Part of a small language model's weights.
Size: 13 layers, width 128, MLP 512 GELU, vocabulary 6739, 4.3M parameters.
Architecture: LayerNorm before each block, rotary positions, biases on query, key and value, untied embeddings.
Training: a variant of SOAP for these matrices, 3501 steps.
Each number is 128 + 24 x the weight over its row's rms, rounded and kept within 0 to 255. Layers, rows and columns count from 0. Numbers have three digits each. The size before them is the row's rms in percent of the matrix's.

# o: layer 5 attention output (transposed), 128x128, rms 0.207, rows 98-127, columns 0-63
# v: layer 5 attention value, 128x128, rms 0.233, rows 99-127, columns 0-63
# up: layer 5 MLP up, 512x128, rms 0.143, rows 0-16, columns 0-63
# down: layer 5 MLP down (transposed), 512x128, rms 0.209, rows 0-16, columns 0-63
o98 122:139135076119113150158130118107092145109112128120076081106141142068113116149134093134121105137153120122117089114139093134105138144139102113146123139186127149158164136126105136119115166106136156
v99 132:106122134106137133101151158117109103140103133148094097115112114146134162160093163150162136062107149088113146137110131176145136084153164131142179166141128150132146116113143125123123169111093144
o99 129:147133118128134122133078123150138158140162100142158110148135120138135112123140152135097132186147136132150135139124135091115145144132075089080107100131123147100149069121151104132120120147179128
v100 123:120116114123170128134121128160100171124140108124152083078153119173152137107157141139138131163102156137099148134118143122158113158170150148099096149185135178140123133130108125195174114123152120
o100 121:125155144124137128127163124103154124152142115150096157181101156127127125125081131130140110076150123124095137138124154149058116145161102101163183137096121120128142104118144113105061134160133109
v101 128:120139119130107122087099174091153178073132149099146116125145156160164149127120161131110116121093090067079104147113141150135086114130117136138103152106139143132117119137131136099084127068128119
o101 131:116149111122109141131120099110126142095112135114134119141121136085126149108124147120103112142117155165152165157195139111157131144163138128106096113129113119160115090073139127087165133136132151
v102 124:149138122110144160125104142153108132140102146110154143151127115105132146111140122107118101122133103126090153160137189094126094121113131161108125150069148135113127111098124106086151110178081130
o102 116:110133126136142146110144101114118095118112104122128132099155136143162151141159131137113102108110162098177137136117110094132137139128158143151142115152179110218152130102125156106134134108143114
v103 134:117151128082120139156159135083101149124118127121139106147097133115107144178125150130152118181149137134140144128095139144172123091112148141121128167153125153126096114132157175119163115114115093
o103 125:131119156108101087107174126137128122108140128148107158121170156128126131139094143102099099162126144089121116161116106142074127113138149109135131146116148133131070096120066104134095143107155141
v104 121:147067129144114083118122100126160112107142105153128117125075162138140125147107194142154163139147164072142150114141098101122127143091100111153128097125126152112156115097125163139162159134129117
o104 116:108136120118120144116134188109148125162104166098096140137160133093137141130158110114137121120112097121139127136116083128122154089091115073108113125118136082145095147159142067128153092155148121
v105 130:141171096135119079112144095126142097148137151146181141125160135159168153064127140140137101150135134108145141104101139121109093125124112142157105065150137143123127124088096106138131141134112151
o105 120:138106128138118123138093190127161152118193105151135134102104128100123169162130127108163140093157129138093122128167133126134138111088134087100153123143168134145138163124166140088119155139147132
v106 132:154115095157054145148155127118102124141138115173128094138164094136087192162088135125105136138113087119135131136132153121161124098069109159119189125134161104143159123137100100157096095148142127
o106 125:144140141111154126102080113135131090136111090111103182123108145131120098127142150155124087080161108144161097156157113125113128128170141102114135135122144181174128146141187160169129132120154157
v107 126:105103136157137147106136155134135103131106063140151087173141134118137149128137120085126119127127100156133133133155087102146133135096128099116063159148105131079121113128162119140082099187150139
o107 124:094148105136130143102151112140143166116125142133136140144152102120079105117145128131157151080147102098136145100130121131064202146153117174126095144094145140147130105107109154120144152171117139
v108 131:139130109169133108137124134122116079179090153128092088133147102088131044131164119115139131131144102116103148168167156158113120118115101106137147120140116143136137094139107113147103117131066150
o108 132:149117102171143116125128148154113133065113112091152119142151122164152129107104123141111112114155131110123127085110137124132119120091160142117171120164157185123080111105173133100128166172154101
v109 124:121073125135122128139115115127171129108085161097107134134155169159156148113154098178151103115095114118149138134156103124119115074120144136154077099188138151126132107098109094162093120147067116
o109 119:133133143113125136122136164124101153126110109136126069148109142109139131113140119103106169116134148104105141124124136149098158160137120092093139123111116137124141152108156153134128156144160073
v110 128:111122127087067090162101151096117111124120115131188131089134129124157167162133132111106128128106124168130106142093120142084116114151131155125145076125084139147123112113144118116139157096145139
o110 124:154136121129163123127119123162141178158111157142183118100101149126130150134154162088148153139139143132120094113145100164167120133119130133141144130115132117128119090125111137176123092166092124
v111 118:133122129152135098131090078144160130158126102177093117156138138119170155146156130116146122049124111117139165159165092165141141138147103145099069127147137123130124109141125107140116124139108143
o111 119:123114111098113141128146098105130128131115143144152095097123128098078106149110125109085167107145099152095090144132164121156136158124139092129143137119106095186115128120141162143152145105168121
v112 130:091140154091169092123120136110133162148116147173117161128167100136084094095124173157107166116085095112120144121138128096148145163141119101137120139130115113128149134119127155129135166125129137
o112 125:145093101083161167163100169111085138086143140091116146144107137118121121163123164127133108155111157122154119134080158135113093116165097162104156126152118084138154132159095143103098103150127132
v113 113:159151119131132158169127105147076149139129109120132164129130095190139121139098123110102174169136136097123099100120152151124145108125151132129119094123148111125095115125115140072137105081128172
o113 114:100149157130093104148146101108115125127085111158143143149093121132147130167161138176159158142124054154135131121118111194149111128119142137108134134117129126161154115118138128120114141135122152
v114 120:120112091148131130142176114084088127111134126137152098166088145116133176102140074135134128137132113147117116167090152122114097131062129098131127147113125131144170175128091142141110153118116164
o114 121:119146097126123130160090144188129106154102146101109123162113144131139094127086165138134121103136119159105136076119106150121134129169188164096123084087158154152152152114136106144148102124139155
v115 129:140157159165103136130124116134116143120092130131105119155135145128085168183140085146131115174114127129084175116121174132092132114134095124097087116133136140099143153100136143163102149135108077
o115 121:117140140155134097156158165124164125139147104095121131136144149070147111097114121124131153113148104108174139128157102143116117141135102140124125141138158083124149119133093101140167128096144150
v116 130:123088089184125089130109121138117112152122119164170110118152136144129135133150145082143058109154100134179139132105122167124146127137121125146130132139110154148149152134131145086134109121106133
o116 121:109090141110099126126131129188118149103131101146111142105110108140173104123107130155113182085105113128087066123157145165154129142148141139127126167132149123099139102131130110123153125182147128
v117 119:143111103156135152174111114072141155148130122123154137181141149108115113067147127117159159118138140125134117086145125115163145111137102110106166139130146115117124132091112185144136095123127114
o117 119:111172137100184100123098146176161143109135136092117168107151147138117096134104118122115150143104131110104107128120155118141122135170133124113075089129105114127127152171110155129057127134157118
v118 124:138126109149111157147121135111084156163148117096169077104110116127119167130078151104152126099144103162092136118153153096153169104108189137105106146149116128092088109145132139151134110102139128
o118 119:129154139109135146089135112122155165109139144137114163137104121070128132155137115120141108147135141099140123147115149160115127162127081120150159110147119175118170124129116126146121170103130127
v119 118:137124116110114122128117151089140168146122201120157121158095129076121115100141117177126114148073130131192101127125155092147137166104120160117133108152107133134128112120130105125157150127159085
o119 121:157114159116134138096150099145115079084140146169062085122117140115128131080134132150163134133111109125094155105153098103085116086092119097137121124154103147111117142080116138090117127107128105
v120 108:107119139121156142072155127129109145161120114102116141107127087151133068210095136141144125149113138133108121174131116130133144133150173139108133094112155078144094135158051113148138143134134112
o120 109:145135106160108145147136109135117089132117097112128097182161140156091140107102114151115115169154160145155129105131068151102111154087106150109089106101149099131154093156187132148124167154101132
v121 132:155126134122169132143145128132119113170142151124134199074136137160099094150106160108116133159123110096130134162159148082145125155159126128129134128069111157153123176090138127109123122110132107
o121 130:085117124124119147160072124108123117134160081155104151142176121148145162112134144161124139153098136142152106110102090143122121104147132130146132136119121111158135157130154138072161108147170140
v122 134:127135145110121139082152127191095115114115086104150126129119123141139152138127147137175147158122162144118187121111130109129130115112095151081125150136132177138160154110126124098151134097103091
o122 129:099123126144168147119160157110176156101121115153135139155117100085111093126082122102108162123121133138168124201119100135097108094116141126138150091109126116148129089119141088108142111126129135
v123 123:147131107119128167119118110126073141179140105128080132075144156138114128141166123167108114129125144149128136122177121148103133141138118135127142161121130090092147139132145100091156096120149109
o123 120:140093158089146127134093110155152107123121128162156143114145082117135125106128070131150137158095146041134134091146117169141115143138113131149162113129140097093127100119119123146118157126167118
v124 117:106108105151132164138130094144106116121169121094089126155129137149099089139139130106100124151076139149136166088151144172101144141088153128117138094100127076130116164122130132080119126182141096
o124 118:123139130090189086132108126072150129121105099086141134146089116129150160118148127153057144121109132092171119136134149137117126103125133101134098157155157092090152111150125138153162128130135152
v125 133:143110159126121128124104173148184121173100111139110119148138132109123147179120141132099140137147151103087136082115177173111165135109151154125117112129137152087124152133119104100123160143122127
o125 128:134143129150165153132100105111137148142114095155126100139122148139137143089142131160173084139142138167159126167141125110119133140095120140117169108187139126136112104111082131147141114127127121
v126 125:107115155112135171122133096167114145145145088119180110121108153110112118094118112160106082096086113110143135121136086139147139080102133108152140140089137118163104121126142134180155100166147160
o126 120:149153096124125153144164136141134085100126117141103135118166128120146110140170139103126164163174091156150154116140122158101127126185116110140085096146104129113160124146127144117164160111140133
v127 122:121121133080142141133126132079136124119098126137122156148165122171125122193094116106175142105136109146144124130115157120112145152078125144131106162130125142104111125122091096132189105127109123
o127 120:103195172143106159121142061135103137154160130108123138104112138135140122118111119115132130123088149151153110158132110153112134152116111114133111115154151113159097145162160166147101174162168116
up0 097:141119112087127115131134114088143156177112127135114145107148165115143117131140115110118144127154205122157151126106143121070141131135100154137148120101125091143106130112163092109141143117143145
down0 110:128081144116119138117147143133155177154137164122128138113140107074152137109168161111104107127136173093110118139156120091110098114129080117119107150159119123076158179133140099123163133131153138
up1 102:109099150136098101124139130140136205138157128126094161085116140116119123117117111125102085137071132138133150125123166107102133127145105162099095113144105132146166103089178153139144097112106115
down1 100:119134163123143083119119144125143153143119138146138127100143172172156121124108148168105132085166103144157119100176160135144122091134125080156083174106119165147133115109125097136116141139097127
up2 100:166117110149164139151140195113112113096163138088102137085199158150142128116144138136092120182126129126137148104130127092150124128119120090085135182159149105121136068164140128143132130117151108
down2 098:113155137113172117135125113119087151161115109148160140144086140101134136108122136140163118105136122137147156123117137161113130164144108144152117090113129144131070113134157142108141097092131138
up3 107:147157151089095119152110167123060102143067129119102102135136123114121144129113157129122133125133140166133116098113135073148106105080179129127108133124121114128156117148133115159144146154163071
down3 119:136130124091110109154123098134115125102100145078087114091116139135114171153145125120126138120119126099135127127131127106128094143109093121110163112147112142092119116091138148147164123103145135
up4 096:098099154124147083132123155142120121111125137128147109123079156165141148139143144134139105072160124170151128106131163116147193166153126119079172155087146117141104089124142127113124116130130143
down4 096:126122113157144136174142124135128116135140133166108153136121072088128114142084154142112109150096114124143144153184115130121092095129153167181110125143096163107118136141102148121143162136124126
up5 101:189119135151097107127099114132120151168122111139125151116125121128126152127120136151155104153187107123126172167180117141150145141139095108169059114133147089136129151142139122144166134137114102
down5 086:088152084132157137115095148069196107112116137181133150113123159121132125117129095104141133069117132155128115140068093154161080167140131139108137115117130133132112160105127106104099122111111128
up6 096:134167097119119120127100117144063102137127102168114150118162139165154126098140123170161134120155169150162111143111152133129146150144127152117150100142131135104164147115148156123080150096134093
down6 108:118048177116141162132137119087181153087126133115178100116114098089099126119107151096095107135143085129116155125130124098138114127118095068127123145124129111143112077111113126137134099156143163
up7 093:145090195082072152150122146159125138145143106130139111144120084144116114162114151105134090124123133112149128135095167177119148135130148103158110127149094133127143109135129147139134147110115141
down7 099:131162079158156090114167090117137126123105158108174123110110117135154102130163118151118145118135107115118146125112115141169123104123120158066112121088146091130117137124134106115099101150134114
up8 097:113130073111146146132153093138097191151098146169152115118116168109108129136099152128102160166112134166115135120114126102136148158086095131125173151138155128151135156130109094127113133144153126
down8 092:084143111117134115166132132127125129103120111111155158157083127156114103110113147144151075120162106125151089123085097149102142157127127118129153099149141146096106116161117097132109100126136156
up9 089:144148178131116146138128118121111087190121129130135100131138094154124175122147164149108119081106144154147132098148115147115139119153148094125121170145128142098149151117145083109160132103134109
down9 088:165150108142134099078126130138132128086093137131120122106124126105177091130120098145119132159129146124153117126126131132114126139102117131127128064111118110137104083126162127140144121114118180
up10 101:150180150167102101109136170138159124125164132133166091154112141115144139179137122117134101096140126138134074143110131137107132137141142123129129125044145130149121113119146112124159105098166162
down10 094:131095146121109148113144071140099122114097134118105188117132106124160110090102104123184158136106132088131131144128136133152162166137097171117120154165093176104177144124125146102113131136131107
up11 108:134116127161138133151146074114113096106111112146101101118155125121136086102134144123114158101148172133125126121153106105120100139102148146113130111137153148126114131204104184114125129140095144
down11 111:097114131134096121109109135113142133120156115149061129125134115144163120096096129122093134152123106093144124137149094125131123155126151097188152117203159157106102152154116117142085111161159157
up12 095:128135106104143124146194141149120124134119122121130129152101129104115102095134125132139140116094137137167096125178137119085093154090090132198127147178119137102148064145137117155156150083152174
down12 096:141100133148128120114090120135121126134123144148121116089122127134081139116121149174119092093146134126092108131082102087155158116140141140103114110097112130123106121181124149109121086156090088
up13 085:112131153126135134148145138132111105117141097128114134153122128128109119109109121106170089100155155119164133142093150112097095118144165153158153139128116117160140143095114142145135106142147124
down13 096:150113113125093131145101121128190113176127133157133150128150109177124129131158082117050100185113157163121166172155124134129153113154147141110130139123122118156149118106123139112114150146111134
up14 101:121117148179144141144141183126171103136088119137142140092104180139163160154142120142129112109150150137122133139111107119157092098090129126104126093139119115110120120140126103100100149134166099
down14 097:121188115086121108110127096126130097156162145111161112177122124118130129127123171107122140178137104154134098084073087147129049175124101093129137123132106111145103121104116138126118139074145119
up15 102:153182115151102140140141139144148158145148100128109124167134135077125100123141140136161118141116135134134071184100115131143112139147137136091182146125121088125140095102080088140119093136117183
down15 103:128081134117164149123141084095075093140134133171170146122160103159159143095132130101132113119124196105104174121134140135138165111129092118139106119124133133091135145143129117117155143089112095
up16 085:134137137145119151148118121159159175114103106156155117147125154149166138128102118113119171113100083107101131112093152131139130111147147126145121127091105149103120112126144140163125134132137167
down16 091:095148138103132128143120168160143135122165110123116119133101148105116112121114115083136155136109072130172098128126078116097131115196138115091123127157094137111101152111138153120142162147085154